Weights of a small GPT-style language model, trained from scratch on English Wikipedia.
Size: MLP 2048 SwiGLU, vocabulary 8192.
Architecture: RMSNorm before each block, no biases in attention or MLP, tied embeddings, normalized queries and keys.
Training: a variant of Muon for these matrices, 450M tokens.
Each number is 128 + 24 x the weight over its row's rms, rounded and kept within 0 to 255. Layers, rows and columns count from 0. Numbers have three digits each. The size before them is the row's rms in percent of the matrix's.

# down: layer 5 MLP down (transposed), 2048x512, rms 0.105, rows 1135-1169, columns 0-127
# gate: layer 5 MLP gate, 2048x512, rms 0.108, rows 1136-1170, columns 0-127
# up: layer 5 MLP up, 2048x512, rms 0.111, rows 1136-1170, columns 0-127
down1135 098:127171134130145133122118160181143096069109137121111107150169107143105116142121138126095111145104113112143150151133132201115132125089143125095164151145172143127080090096103125100117115131105152143111140109062134125087182151142212129123093134095099178151115150125083128148138128136119106150157089163152161130132142073106103161150104129127158141108115144114135109146119146110128117114128
gate1136 099:116118132124105149181128139121126181162123167113099125122117128161112122121147102101129076125126122111140146129141123153122185155131114106125145100134140115142142138136158153138118136100097117121110109133158154145110133119133123147115120164096091163161136155121161134123179157111125108160151149095138119099078118138114086122084109143108127122144130143078161116155121146146098104112112
up1136 102:126188149155102120084104159181132126162137086091179136139114116152135113106117140119128129127199122092104092104136149115139107142161087126138113135132128112149111131107136173154120191141132108138125153133135106125148144139129122117122129127086148130125110097119066178082131151161155143116107110134117123131097131099173129099144164101120119146132127103153132163127140115084139117114107
down1136 101:162144128120122106160116125094160125139086102141111144126160112175155098087133140171126150102119088103142141106114115111147137118137107128128134095143120129132159124125105152136143136144182111161080155121106113110099134171105150115137120155140132139143137104134094147133144157115154110148128128111139099116115105170139108167132152108099110144160111148159146129136211129123136122092167
gate1137 100:120158162075144124126133138132146116104106112116164117130119072141140109125153132148159136142162076143103131131131156150126120128120108146147163137134129174151134155115162124148164101119112166116131129121126114153126113152167097081099129135128099166097102152146136119132164120127071115152149121117166140138108166132122115095201088107148132142097142133117128145179103140154169108142164
up1137 097:072095154118149099141141167123114102133131113122145104069112110146153143165148144123080133158107123090200147138130126107138140132116094149101131092141120109139161127120143132114099116100142136121129100103095100091114104170076134155124131113072155129072133087085098129152168109117116151154122138068149103125125180146154144105144157134132148129135139137106136105100109159110114114137162
down1137 098:087087089129129137151125126174083172115109106135155108106155129089158131199101149142165153113173080148106135129122139137122148104128147112125165151193111126099125099141113166155137156093118145156126111172130137151141139173104141119119119161116125131136093151125144122127135110150112151092135122125128143077127148114107118107088139119129163154134118176144147157076078144160150130140134
gate1138 100:105114094108106134110152154103114103153130123086162118143124132117153104118165140118121105131129082110097138151131106105124133119137124155122109102154122119115157111100112105111144142144147155120116138120105133122115169130115099105139151168060126110132111163061142166159135140109131124141118154098125135120119140098111149126135169162139130119113147133141191142150169139148154133125143
up1138 101:159145139131138153144105117093149121109128094147174136094103147120150153110148165125112148133105085157140166117104119145128128105142129120144110113118103120174114155174070141118109087119165119143126084106100094189098081122134148145114140133139096187131080167184157124137116132113148106128130167140121139114084138126071165126109121110105109137144170129123131140113105153145142151180104
down1138 103:142110101127144086123141098140129128131162109070128136122140143107076154135137140126149091132114146097103147138152119178140116127132088127137149145109123156149122135157177106085154145138184155161163128126094068136136126089120141171084156128139105125130106142143150111152122132085095135118177137112107138145103106153120136119087092150127138070094119103136145084127119159135146137129108
gate1139 101:129122162123074148176143125134166148146130107079107122117119104106146160154115118136100132143120124096115088114105136125149159124154176124144142117114133107108126135127149098111115112147128111105150086082104138115145140094124146115123141136100140149173101089090132136192097137106123133114094077159109097140181129076108116176117141134144151102136150134082151118137117124105127107150134
up1139 096:126110113101091154107133119122157120145129148146129133182117137133112149124111131145086162103138158137127157090120094109132123144138180137116118092168167127118136139132131085129106096147165125105131110132073147118169125154087149146192103140109118134120132136087147065180117126133102151124077111139139094176159095122147153149099176117130148143119145081155131142150133114073150113145150
down1139 103:103158098077108172123123123158160142113154112139171127145148132119146136124092112099140121123168139132137101129109162144150124164200179126114126126100152136060080136093118103174121154106130118132155112156096134129143120154130150141126107143090113172135148095099082147130121150127109135169104199149065154103153167082124142106121106126122123135126109104153158123143179154085106131106116
gate1140 098:132122112144121089090114111128142171079160071104124129105118163142140141068132095122119115082163129117177139136179151118128112147177125116133148077073113113105149107157144104131138125102125168109120129123109116110101120145127089116107101119110114146121102152148100107141148146116168159077106145133168144104150115109118211113096177168109148137141133114119107119108143137145144142142148
up1140 096:161114160129138155123130125143146155094119181117143092176150104152127118141147054133117176111122158139143116132119166122122139077125155108112145105100127138114085144129145143134160133124130166168125156140127115144122167181093123167100151123123110137115129088122119083109119096125109136136134114125149119110126148107147112138104140165108115112167118157126119134144172111117135120110130
down1140 099:149139115125134121091150124137097122150112115122089128111114121059080102097157139115121130149159153129106086125137101151136110135127155134110099133102139123150111078164148163102122135171115176105138132174143154118108123117114082160085107142132101142141123113082118107150128154135151112143092153113144133136140130162150103139164135096107115113103067124122126145128110118123124135135106
gate1141 101:157140142170144102135098100146110122135133142148130121158146109109168154121141129171113128146122126123151170102118119089155134110129120110131141136140082126144141093122142186144119100149122151144113092154171096129145130121125129128122177109060115111103128132159130142160138149133145122103135118157118154100098159174113117151137116117085179147153114106118103097127124121128097163098124
up1141 102:077143119165160143112105115160116077091145148125125125156134069152173128163144114147092145185128115135116161177108100086134149141128098123147087107101108115108123106099136149154133122072114122116107113134115127173152160137120119131155145158105170177129132125132136172121127126154123128116120126114150140108161159170091134142145112179130109080145169080126105142151130123115125161163090
down1141 101:153138109129138128118120082115118121049147079117116094155154074115154134171141153116114132149140121102152109096086095092104131132154117143118160153176169151096136113132131120150128161112118121099073144120154147108129108167124122165115112170151169142169160117113101130132150140148140133120141139168148150110128120184143134122126115146153144122130113131127148129128147147117164132157123
gate1142 103:126099159129119083128113126172134113085111126117129114097133105107124099111112125113133161139125151096078153156131155092111128108147128097138109092142168151138159094164067135124153095172181153133143142158115119143155125147139135154137144120109150132131129139119135086147119089104115080134108086153135115132139120122125098115179161143162113131115167110123134105147119136092131142111162
up1142 106:157146155135163105120127081183112137135139139148125088123082149093127137136083079115118099145121139123141105138133143123121163160111129179113133123133108173119123127142160135120096093150146110139179140134101127168181150135101076131101111104123085145154159139131119094098116092101173139105130121166129103132099139176098100154121117127105123114140160137129102115122124104076132108130124
down1142 101:134140128142152178113105142151108102131099153171083115175156140142101125135145115128128090120146165145145129144154120102127124132121162128111121094146122133168078153128107119138094143151092114114129113161121099098140147114141090104113097111151078137098120119132085134131136114124097083155135108186098104115125150140163102143136130131098120123142120134185124163145163143118163102113103
gate1143 097:100134126140154130142119145160123135144124105143172117079107125115137084155080091100116097116057117082065108162158127106111120096114113172109131162112131074161135137133133102138134153131120141097121182128148122098104123154148106161106117175106118149127124155102141110137154094163107100123157144150122132132119096134157091121201163155120135110115140082098112166089132131144164154151122
up1143 100:086156124060084125146135182117171112155110131118076114146111133111157119172099161089130165105132118148173105114124107136110090106058111109185142148098091151106130126127122139159172156126109130076117171096123105139115100150128100082142182159142110133134112103115161059140154132128085161114092105119119170096148131120123170146121150147128143148105126161135112154125139104136138131175116
down1143 103:112150148127155175086085118103110163131136120104105135137143109115133132137156100127151152083147074108086165129110113125167125148128157089140135161077114121161131127139132129132078130110161161078123142127158136085128083169129066126118112155142169104097144121179130122147146144158150115091107149139178113136099136104118145158096107095115140098107136114124114126141103155151175110126149
gate1144 103:086152152147129148115087128135153147153123094162143122133130122158112159106117119072155157177121121087149150131153169093130099134120129144195150126137124172160130115176166140130156107141143147139170142132135132165118073124150146112111168118138126109165119133108125098154112167134150172128122131115147162127108130147096161137115127104112136109127153126150164136140129138113066123095132
up1144 101:108085101148139120106112140143143174118120149111159124123152170131151126124123138118155162135159103113103091121106070125135137140085110116108126135127092145115150144131140087145155143121136152122127140132096175114116115118120090156137162111118199180140155138109144140147080128110116127153119147106158135107134096113133162115067095121125148088125104163155144075132148093116119138142094
down1144 102:116127090169149097107147127098131141161136112141153119119171161082121125187149127113121101181118096133160161133152088119129116141116117113129153131141150125077124138134141141143108095132176137145156130122142104147123107125116128156118135102144117154112116166152092167104124091152133137111094115159129160118121090108124099139146165145101138125132137102035136161143150148143104119148125
gate1145 097:135144124120146086105155074158133068107138092099175129134107115122148162112170137160092159112102140133087103072138179127132138135099096165151104161106123143108133106130136134123075156128121119132136086179135143103144102096153120132152119114139132094119129126100092131145115090102108081115113107147142113174140135133118151113120135126169114163128123137140152143167120113109130153144087
up1145 095:154120108108135148123091124136100162184095094127094134093138082097130138090150121152139159136147128130179148111128141139149102098134154098089156119133163151092189142153178135108153101125158159132156102138143133099153111141107154128116137111112154080125154107151158142107116133143133147145125148126111092145109123112126104119100179100139125116120141137112109150139137154122141137124147
down1145 098:134105102165116173169114130130085155114125134191140120114133108145187135102160120137112086146139130096126095103158162128112135116151124166116109133123100127124118101156140117141133083107104142124128129141131154129170150130162140116114156119117115112123122141098089146150126137116094117136120151146143094131161097146131094139133154107126138124104117115133140095143133131135120112153128
gate1146 099:142096101130130148171152095116126120130141140158102115156094154131150087103114089093159157120183134136111092142076095094161142072149114106133137123094091115125105137183128122109117154164130114134129089152139120098127117144131140136118135145130144142131140131142158110107163139134118130116151148118149143119123119123110148116106119130114127128090096147111167148093130147066114117142089
up1146 101:093103146111097151112103122150109150139115125121150120133121107124177115118106114103135154112138096133136131116158113091172155125118099161123151168105091088143116151106122081135125104106184115085113159137131138139097093138124155139163124145130117129102162117124122119140090109154184124131112148133104155115128117136105099131152100143175114116146127096154130101143085152102135110094132
down1146 101:084124141112101100089133130125136118145131096187152115126141101140128151117158157092087127120115124106136081125164113104114097153102136114103156086095111123138151134113156142137167114147080099109094128107146174127102120147124140111138156141127104101124084141126106143153133143089137128136175131100129094117118151165125101142138130106124121120098169132189127109095119093091133137144125
gate1147 102:146090154144146117182109115112108111134129119111146154141162176096114104138095110153070152142140153130155144146144124089145127130100116094165135117110145118154119144120167131140151138151156142148104090099135147140185127137125154129119104131133127183153157135094103122144128150104129103123133164123160121105137111112126130116123129173112131086109103090116104170096143142091128113109100
up1147 101:093138132125150136082154113138150081110162146155158152146126104150123141116134147082127114138117163141124185122157125098132122106173131178094113088132107133142119142103162124108126184125106164116129081107130134088142156145078163155145090110119159084133131124091162181115156160110128161129110138140136117144104097162121122147146157094119121071111180118120132123129116096115122105129147
down1147 098:120156120138137130151105111131110177148139143147164136060143156126141091089155164147137147103105112120083186139151146132123150122122117118099150097145105145106119160156091174085163095135095121116146140124079128119158133136118115174068138145142131148088128123137081167129094107151120160095103138109104116117136094116101124181170097071146138107163081114125131103102127147128134139136094
gate1148 100:145138125126098131108140103119142100144130130130145066135114143122162154122087132149175137120142096109111128133150139127135118120177101137150156078145165144140098050110110116126131134098178126124094186099135130158113157175153103096157139133090144135091138065109121161128178118109104174176111103111109097124165153118149152140140169136098147100117122088150130130134128162105181151187073
up1148 097:126149119092129110167161118097106145163121110161140105159136113121158135143150069132100155116071134156131156121123130135135170122125157160156158101139077127142130082156172052103144150156111154169130130142142112114149107149122124115150102075129085088127128158105110105157128134132143137125149136128113184115091144124076103132137099084141123108107166132133118132110128102072154159152171
down1148 101:084122105122134182142136148134136120133095099118090126128140124132116111155108114129070108125107125161155141157114127146126109096126156090173111121130114086132116111154135098129113130100158113139140143143105068117109108141103110117110106166159082153180124104141132147114146132107115128110147153148121163114132090126070126111155120119078160139136144145119126129117118106112119141152130
gate1149 103:104140138151141159106144123164062149149139076120123147106119122149137077134106120075093115160123145117130103117121125105124126145137112145148108098110142124113090152150121127118100134151132171139123096126128089133157095193111109128161121137129115111161138146197151115134110141141091161153117120144100110163114154086115107150163131112119116094104147081101119115215089154120121120116137
up1149 102:094116152120144144111160158148095169112121104148144109124141134109157109162133168156099121133129159120134114121088129123088103132105118155144134122121145106138134101145111138130143122119083131128145158147190155158142093153123121124168131128131148143173121113140146098124141144138108106114146165123123085181128146071100122123126105122128160145108137080141132116113107156126112104080092
down1149 099:164136167142138120129142129121075114175130132155136120153141177123111176131118114154153130096165155151151176139106092118091134108123104144154122111145153146136127095105123144097144145101157086114128139175097130112098129102100098168151153118116134095165137125136164118128152120177160145150148183125167106180149163073148103138149091124124159105143126167161140108149150115127144150114088
gate1150 100:112133058101158148165136101135115131097102104152141136086107151121124093109142125129145062128112140131136148110126146138092123162137139156150126123112100103140178130139158109114148122126131136105118172137160184154130163172136117086123094105167154141103105109123106124136136133100133097159154118149111113131117130124105139109114149133138106065124147086106137145176167127156155124131136
up1150 097:141124132108099133165110121123171136135116124112152125112112141149173109142141060107115152122094106125147182092082122087103121111122082117177109103123109122103123076121118088146095126108094117122117074120151147150101147120132099093132150137119118126124153150161180123138146123104143135141139155116072098155127090155107068153110140086127143142105161138128160153127137127169139126141159
down1150 099:108095108097129135119111127131129108104112114165136162124119103134072098093150094115133127095143132142135119113162104143089130130117087146096107147128125110146115095140130126113146085121133134132091108101120099162119120113148131141117099103135095147069132125142182167154126134123133108152123150148148129106143091102139114119126107124184090104153166122107122121076131159126107162132101
gate1151 099:128114148132123125098125158108095133117090099107151121153108132150177115142100102161137115160154139116124165157149101125117140131137090128125117156151127126127115108133119136103090155179169126111142132137148168092145169129162122163152109131111138108066117126101097150139113113106113117103149158097123107106102117151133139116153147135096114106119122094114159125158061112138146137139129
up1151 098:093109122131150141096072137116116151134126162097089175121122184117175173066153139093152127092131142084166098104140144102136151110059130111089104078132175110168108114117109106129131083156142148127139108136119121155104122119133136146183078134130138081115126113099093133110132100097137131143140147106123132118135126123191165160134100142105154122140173129159169085126152124134153123136109
down1151 099:099155134126131146117088134128097136126138140119076157120104110145123115138117103098099099160098098136128094091109157137130138134118120121167166105109149096120141135168089121103129127120112134128138129101161166173160148119125136133169087119130144138148106139137152123148095146095124178142128154133139107111086124159131149163113132157137115116130111157157140124097107142122162095196116
gate1152 104:122115110119106099130171140123142145113090166166160135142110114111146109124109058167113158121117125166162123096166106150140123128114128103102151161161124141123117132135156131133125105115059138125137109125155127153128116156141109111119137111121128116140155113108151140120148147131090159117181163120136153143125162120145136052097162106143140109097118116129151138100125114124125154128132
up1152 104:107156127096136145152112107115111141131149104126123140146080141091111143138130099120158127148121133145144117079137113129140121117147134133074171140123124085136129139125161134090123146134110128144131128102120158115110126141173143093126105105130145114152127128125107113132128118123077123099160134117126118102098124169152098140097116141105101128178125122152167160112127109108079159103128
down1152 103:143150163145092143146095156152141142146131099115115142182126122067127172102067120118135173124147115128104145113124059093140129095076115119096135145113153131140154138135139108144132142143139106151111115128108151136134152156127135158115116144160138138090166147155087075087114123102158138104126173163082109151145088121098128086074152118107107125109131111106170137137134094155136112151126
gate1153 100:157145139118145137168133133154126176132145105152123110150105111160130118107116105111098103130166120094102075117126142097100156138148127132127201104093123142103137135127141159102062158120113097096125066100111121132164081112127138124111181145145139169099109123132137134122136115120149135109088128106145103117131101097158103128115166119129096138087075124129162126074148116123152120126139
up1153 101:130146129104114112135162138092137120128154124112141082105084138154130124130100160138155178142099109084113107174127126104118126102130119118140137115118098109130142145111092098098143162094133142173141147111130125161118123123155137081132186151140087131111127107171158108081162157186150104080136084161133148119149130091144169112117152160116139143101112139087166098141092151167152114132110
down1153 104:170116152123125115091128142113145133126150133151101143119117108130090151113122158140134121102086133137129105134120112084164169064145125122095150159145153106158115111162124146105157087110140120122107122152168111149131162117125141126116173140170118159128128113143141140153108094121144119121108161144157121151121136102087121104143136128115131126094134108138123132087163097068132160157108
gate1154 106:140105112108163112135148139133172147119107138106131124128152154146114115107095118120144111105078189104097138126114156138112126136087105148088143130127161152127151170109172122140158121126170109145121149119106097134135114100147090151092112095097108096175100132141140107143141148139163140121172128086128114108139134112107106099061083083138101131100167124127170134126094138079175151163121
up1154 106:165100114148120161147139093114110096153079113108114140129134150097155122143134163100147144150122112141131121077172115141143101120149171095177132142135108128077102128196054106124141107098121138120120092131143137110086139162119132125107117166130128136071132121122142143093159114132163174069131151148112164143118114134179163139158112134086167153148150109124107169074155106142100145123146
down1154 098:138139151156116112148105089126062123115126110158141065095154137132113104147106087152067115118115110115107131139130171105141093144148153121153079120128118114154129163120119130113125100151122118129126137156140143119118105200116139108113109144085116135166131111115128130127131131134132140124116184115141151087137178181120099132158145137120127101154112118162140133087149109128138161097142
gate1155 093:116124068149122135132133126114143120119146134166156094154133104125177102134154155093138100180133155137091126149155117147172161097115129130154108101191145192104103146109073085096159167118118119096125136158104126099135120137152152095092121149124163112115128185162105143100102119134174095152158120155130141113156142091122142117105182114119112116135132160165100146131108149129140135141112
up1155 094:145116108168110112149164122121122142122156152134135116153128135125186170121149112124164176159146132142121123165112130091135094135119159141146090078127156136109127121140143112133122092131116148108122143141132116151120077100122155094111168121082130158098120137132132170093141149112112151113128126170109093108129091142140171140107183154134139130110139151137140098192164188163157082102109
down1155 095:106140132161123127135108106109147134170154155126124163155113123105127126147134112121123122144127131129118131132098147142136089118137206116159080096108121142148101148141195151123119118155115160137136130071093136098177123117140125130097123189176138126120150109125155151122131145140116119153124173171132076119136073110160108085157142129141117102135154161124162136146129126157150145143073
gate1156 098:188148130102128122135108143131155093113107113149117126088113111110140199135149116090163127110176118156164124079134162135083158130146128182153124096116107131130141134155123127143135112143112120136138081189110112100162138132117124124107111108119165123134145122126126138147150136172081129135148113140113107166090145153088171147121092151152134142124114105106152134117110134117117115143158
up1156 098:113148176129113130163123119125158087099139167178141173130163136101128159106103136123111134155186126162126159112119136144113139129090099156157127119170159167113122150150132070144109100098146128119105090110111131141159108104160163104139124080125122143075119145110109118136149114129094137098095172144127126080073143167124159152166110110156138172109123154127123146142125107152143143158156
down1156 101:170151139096153151139099112129145111160117103155126147110119155147174154161145132144146149171140122109159132092157139144164092158121126129118190138123158086130158106136092114131152096079132164087105084131188125139130150166147148094112119105153106120130085114132106153143146095157129107096099123123164133109146109165112158139186077135153111155090068159120147121118140121104160118092144
gate1157 098:139098153108099093135170177126147137154155128098086096109151091143160085150162145148130120179155137124147143080101123115160164097145112179125161116096121156118117121139101114144120117158123077195119139079122147096117100071144118146104143147132109149138144099116170115125141112138094100115095116109097149103116120155146152138122164159132153132088116086110124108155126072108098132176107
up1157 099:139120115136104115140107140119104107145113135120136101120149140086135123125146158097136145123140098128126107140174128147146154091114090140122126137122159150152119118151106100154132116118062114162110095141149125148138146119134132120140096078158101145111134141152139071090142136108138148095150135139114133152151145113132169137124154110114156147149136142116112105131161100157123155147161
down1157 100:109118101145127136107127141159103117163145144134137113165144142130159124129130101130071154167129158085090160099121138127130198094102103109085135066139135115147145140060111155152139108139079143152148155146122136086151154150130150096096115077146104123118130155112129141115138132090114127106090136119148130150140104123074109122122135089115125162123101123137101168152102145097153109101114
gate1158 100:118144106106126145091119164156151152101164166139135152134144101170139119103100155161147185134133144137101145144097136114128138134127136168121152083109123122125128089154111162170107125175095128111146112139136165150112132149085153064130091133130122097139126106160177123176187150118159097105122115118166109131121113163149138151155130099152142106138141097169144124132162084126126140132133
up1158 102:150160137049116116125161094109116086128152116138104137079143142076135138168155088125169149085185181101136134168136165087135154146092119120125096117118129067132105149104115141120115115104117128113152113154152166172151146117118157120114152101113122107110144094129124129131106148087123127079121144153117143115142122072125075108122093140089142127118138091076087123170105136155122125093111
down1158 101:123123156074133094136105169141114148135142169167129178113151103100168164134172147148126101127132089155155149120133106079136129128142120128089076120153113138125101134105126106102147152132096109147104125144120124141119108138121100150135128133120130113132141126118153108143113097153146143169106150158137127149123125108096082117183151140113120107132102116128133103140131110164092125148090
gate1159 103:155147138100082087122148152123114113142090122152143158146085074121117126123120160108127116132171120143126130103101160174117119089130118127138153134093094137108150073114131098115174154124123070105130095149147171098124102134115157165119113093111129166088186126114123158147136111151118107125099121150096123140139140135184109153131130109140134109107130106119179155144152145104166088151125
up1159 105:145144117066118160167082108154110089120157149143104168135132126141104144141126116128092094172118103102194161105164143149103092156117112098139132091117122153137118105146091151123120106163130105119138068147099119186152159134168098133144148143130132129150180110104112136106129115141148096149093135181141180121179142160109077140126128116168119109131099136112164106120146157154130094142145
down1159 102:128119139095081110106121120142109082151122101093134142117114110157129111134122130135146112091192170137154123115148171122138142149095093096151140131100127119088150168159088121160128196106226062104140166137128169145118181133160174128134147141114114094144114117160148104117129159169115131120121150130070153113133120163130122140132136165114180090114142148097162109128119111103105117111105
gate1160 098:115124096096102167120115121113102116103148138120144137114129108095109180115141126101114151184150118090108154149164132114128113113154092087145104157110100105124133132143147153138161125140144124154149157122187129106140122116121103096157168184120091140113113140099122120132141128123132110111070121107096159084142121121124110095188122161135134168136125119134123107145120116129124114110086
up1160 096:128132142114136117140134132086132144120128154103101122131110120112107117106116134129083169105144169156145103145162133113159116116129074136114129115158134145152102133118121173111152088120105156135128111113119160090105179119139120124121168111130118119145127133207125103150133126146118114103107109132144122161102121164139142132111146128121130131187124200160157120096159139129124083119107
down1160 096:162138084113102126148062063131103146144109084111122107143156123128159166131141110116137124173134157152088153158075100121072139120147103133111156115129137142135095118156114136146161132123138092072101128140123124153134125148156166121175110116119132161145127145152133130150131138136077133083095130139162095140120135125129133120118091095107104102091147138148142104134125155142097073182145
gate1161 098:090158113139220128172111088125159129104131141151143116110153118155148145114124116086093105118133195153116124149138133123116154124127176154162136124085097151157141128111114148129171161064094136145164163119118162158113127125116126147173138110096144120128151151109149161117145116145112129153147104158127150123164125126135147110144115187122121115171184111134152123160109097100152125116173
up1161 094:113101132118141148098158102136138132131101151154112121113095111129152129127111137101133097135127161108086108110153109153130152112151120187129141107123167105100130145155140096125144120145167136143128143134125129122086143131102108092130116118112128136135108096135131107158142095135113121105176154125125110143153080124104126135144145124113150117113081113117127147104140097117124169131143
down1161 098:109120111162131135139130124150118146104103113163150152173185145135146125149106106185146121153157139095135166164115119145171106143138143142127096137120153087110162110113094104136150178139179151118149140148148143164139160141158152112120085114119125135130114101091106131118155145142094123141134159124169097090120131134150133156130105131118152095142138148142153142146131162115149131116130
gate1162 097:094085147127132133153161150115131108110135105155147141153128155135086098128134109134109130099138085171108133115129122111111145120144130114152075111094139156129125075111155104148070107127149116132130099152165141113119127140109157145123129148101138165113143116085082131154123101114124132040149122109149066144097114123117165138132102141158116142127095087155135140118137162114177156125137
up1162 103:168152128113164101088111151136148124148098166136154123144177085126156095164122114131111140137097179113140134101153114115160089115125122103119137128104161148123112152158150148164125182122158132119117136098142126143149180147127098115132126096126141122082128147100131122120142159110106140118160148135117127080100113157133098143096135120116123137124170123181123156153128100157134115154168
down1162 101:108149134120146134096118131118133138138115101151138135124117143128131120110110153135120156117133117133129128176125154153133123140095119105160126096143105157154127136140152141109091128111124158074139099143146157124114121110162114132114158148157098091066113112104172136158162147133104151101164164140133146104160138223103135166171180122141099096067117097143133120138121108170137137131122
gate1163 097:135146133102115102119118148106110106095138158158101110103133155131164114105114152127131126123118143151097114121136109155125129090123114104101124181115138119134167125142095101112128167129110101129144157137166148125111121103121091107131102146096136168099134091110129130096106115131163144151125141103102124129132150127135131186118129131152123103154135121097127078092109112116138093154124
up1163 097:079124149163120169136131156111128173086101160171145084117146121129158083167178157141114135109093111164110113134095136172120121097142104094142102161110165145090135111122130132110123120130094154133126119127125118163144123082138170177091126137124124117137121142126151097124116111111137134145156159199110124122133160126102132143115158106120098156150156128158096105127165121172105158117114
down1163 099:161127139148129143135111110168156131121129112143115154149153166114098108126140096118142142145166118131143141160135098132140133138093121179105155124118129101155104146116089099135158110148101115141118117148079111128099137144151126121100161108105143127143115121148136129116146168116124145134125125124070132136129134064147141108136134108130173119124091151136114132166143149142120113116091
gate1164 099:114104130143143124136175128130128106150092143095151143129132111170116118117096119128100141159121124116168143176130116112109139108151146137114128161161099112123097168111173066131173177145128131097083132117125140079117133155107125119127180117106109123112127132145101138145131152078099155114102133138132121139122101152128137117141080094111156130111108129095179166123090070138140121096121
up1164 099:129157176119124145138140120088117147197132150128121106146126115134124124148156111134100121114097094108158108159096094131107151167094128121127139136124164100121093115113131123099139133086110103151098124124145104131133121117147101096152137107170181114089154145127092102092109110112072106135125132130104089151059161138130117134139138137144116166143106173125111103131107151133113131139136
down1164 101:125130147136086151106137160068107077124119080113115131139112122112112131112131121107094118133109158096065111157097103096135131127178103134179074178129131095180131115131125147149127130098128099167115127106152125126145103127159115097113120107143104112068090112122153091106055110108100140104148168122121100140143132125147139174108113135142104110131140085105108127133113161155164135129147
gate1165 095:111125146127097154111082096121120132093154122130126156109119085127142134124162152168146090136167130121156109167098165134164131146087178080122162102124129156155154115119156166136086126132155092150086118104144174073141149144099104163120111135110114140115124119085102117126165147146087140112094144121136122156091151112094134113144103144106137137137124107109115115141119100116168136129109
up1165 098:134117128095158145103112121147167141175117145142136106144117125174144139077117109149177161124136129084130131107118160117117099128131118123141182151099122157124135155101146130103110172087117114143119131106184132174147130122154149105118132125109159133135157094155141129106131085117103112135115098122102129109150111104136085077108092142125154062113072109162112155171109111144125068168128
down1165 099:143120107122103177093130145132074110123151164117169091137104143148191105129128089088126139136137146138122080093131158103109103167110135175147123092142109175165145133110169143157145154196122128154164121129152153098115146138143119120129098115187103159126109164126123120107166137105118116157155169128125128117165143119160127167103152175115135084123134088149144104151149165113118121134157
gate1166 101:149079138095143103112139121135143087105163142114082130129133119192138123098119080113155114160142149104094144142097112149119153119120148124095124151142119146147085146119144132131127153116117170111129135158126141121141155148130144118102115153156124154171103142130142107136152139138144116132115118133114107089170117162127150153111101105074138099124160150159134111114134120108144126175147
up1166 101:135161117112122129109100119158114143166172141146155128143151176098110148128117094108129153121140152162151171107171102141121120134114146119144122142116123110114141151093082186122149098148118160156167111160123108127147112118100122173156137136133155172138126113120149089151100119083135115095136110113110133114098110105136129140123154164142089136175118133107151105145145039113110114142128
down1166 101:141122138124150149129107124112141097098154107132141090112149115068149130123085132093102147108114118148128130134145124134175123188106119174145097111112112131113048146101090153121114112096117127126080148124142142142112122120097115120116151116161149104169135095123096108124134126119097132167143136114156122144129154136115130120091109113155108144151160141102140118150105111117114149130155
gate1167 099:123153139152127123082131122114142134120130102127109143140146130156140101127126147083150130147099121118146106151109115135144137141129168128102099121149113143094154110117131115160160099102137098099147127118139129139151169128153127119128119133130139123151142140127137100141126124134134140132146118122152121086124115138121117155118114108167081126095075110120191104146119112127190106129085
up1167 097:127135110149120138143101142098111133067122128176134178132147155139129152106156165119170098089136143133124146097150148132154111112112123092178118111134158173121084126118120138083134158179126104142098116170089114100176106149129162137132121128162141098111081123112150122087122101142161136094096148146060129141134122072104160133112149113114095149131106171096137148113137116140140112122187
down1167 095:121122137157182154115120153130146116108092109108111130124149137106096147108141172100113134117114104149103160096107158122154132139089150125143158088111145094129120140117130136143133114111102121099107124157091116126123105086147098143119107126114124162149161118128147211121140125154180127146132165127139137128080134120135103089156126122132142103131143113164094103140167170147174153133152
gate1168 103:108112169116096171128152132175081119135145112130097121120141095144143146139142115119158163191126124120132110151158122121101163159070153106141156126101119161139130124166114147119126167117118168128124137168095186150144126137103084117093143109142109130142144149133095099067117106114153100070103110152152157131137091122129135162135095118101104129127123138154167142135092160163155118136153
up1168 100:166132122126146155142134136140119111139141107166142159131143131154128170099121118098126112123171111163139132106134142107131121130104122112123078118126147148153097136141105099101131109109165095099125125155146128090132139146127133097156103090117107139107105121107113149159068185076169140095124156100123144153118103201175100092114097133169115129151072114150120127140096138114157117113086
down1168 099:087144121149111134137084113103124144137124102140133154152116085116140129106101108145111173137103111112141130130117168104172087143150130140111115139104150138099133111185142101101150075089087095089156156125115110102070129099115105126136117123107138112145101167101148069124126126142084097132150167100106136106101085167143087116140099102104136153108117101112126126116157116075084154142126
gate1169 100:081122134129108136150108155129158130113120133155180124082128133142100167071142155099148071116129131134106104092137148129144119148149094143184079097142141132116130175144125161147089124151159142184144127082112084128138176132139138089058109105139090125132108142120124135141176136123188120115137079104124155139114120136115146144112135106086146123138135148131130137128169137133141124129123
up1169 101:132139139148107124157107071120133154113119149084101131165151137151158134123093126138129163143171147147103087186130124147120104133136140141120156156128122117179098148127117119149069148140170101111118093130128103127099105124097134110143130135137140138130127144121112155153091142158105144120101102131113117179112090130107098100137119118130100088135115135123177119140163126167106132133120
down1169 100:131174121130118177069136105121175140134160083122099120143138154140112110092150100111101130135134123150099172151116154126114145109145117127112120121146097124127115138155147121117100142136122095119141099158107082112156106119088127106101137126124125155125143109133125146153139143101137158157157112108144108142138131132146089103112177153125140073133119123148136142107139073176117122157146
gate1170 103:128129149128104133092108130111154143121160140090114163088127115105124130113098104106132131124110139174122132146124135150080127127141124123142104115092103131138094167129178092107176131131093140116186129173143119132153090132117110114154131124124132153130164118139118087131146146136113148154141064119164097106116101124111129111162116145116136124136114136097121101139151160144106108098174
up1170 101:069114120167149141110106142149117164098118148109140153121144132131159137131132124098119105127141133175083094089101108111133149124146138089151119114126137105150133110132172166109168123120086121134121133140135130103187117108120132111175103157169115152172176133167131115159116114118151125146123121097103109135103146144085116176169114119112085129115133103141137163138160206121136123073132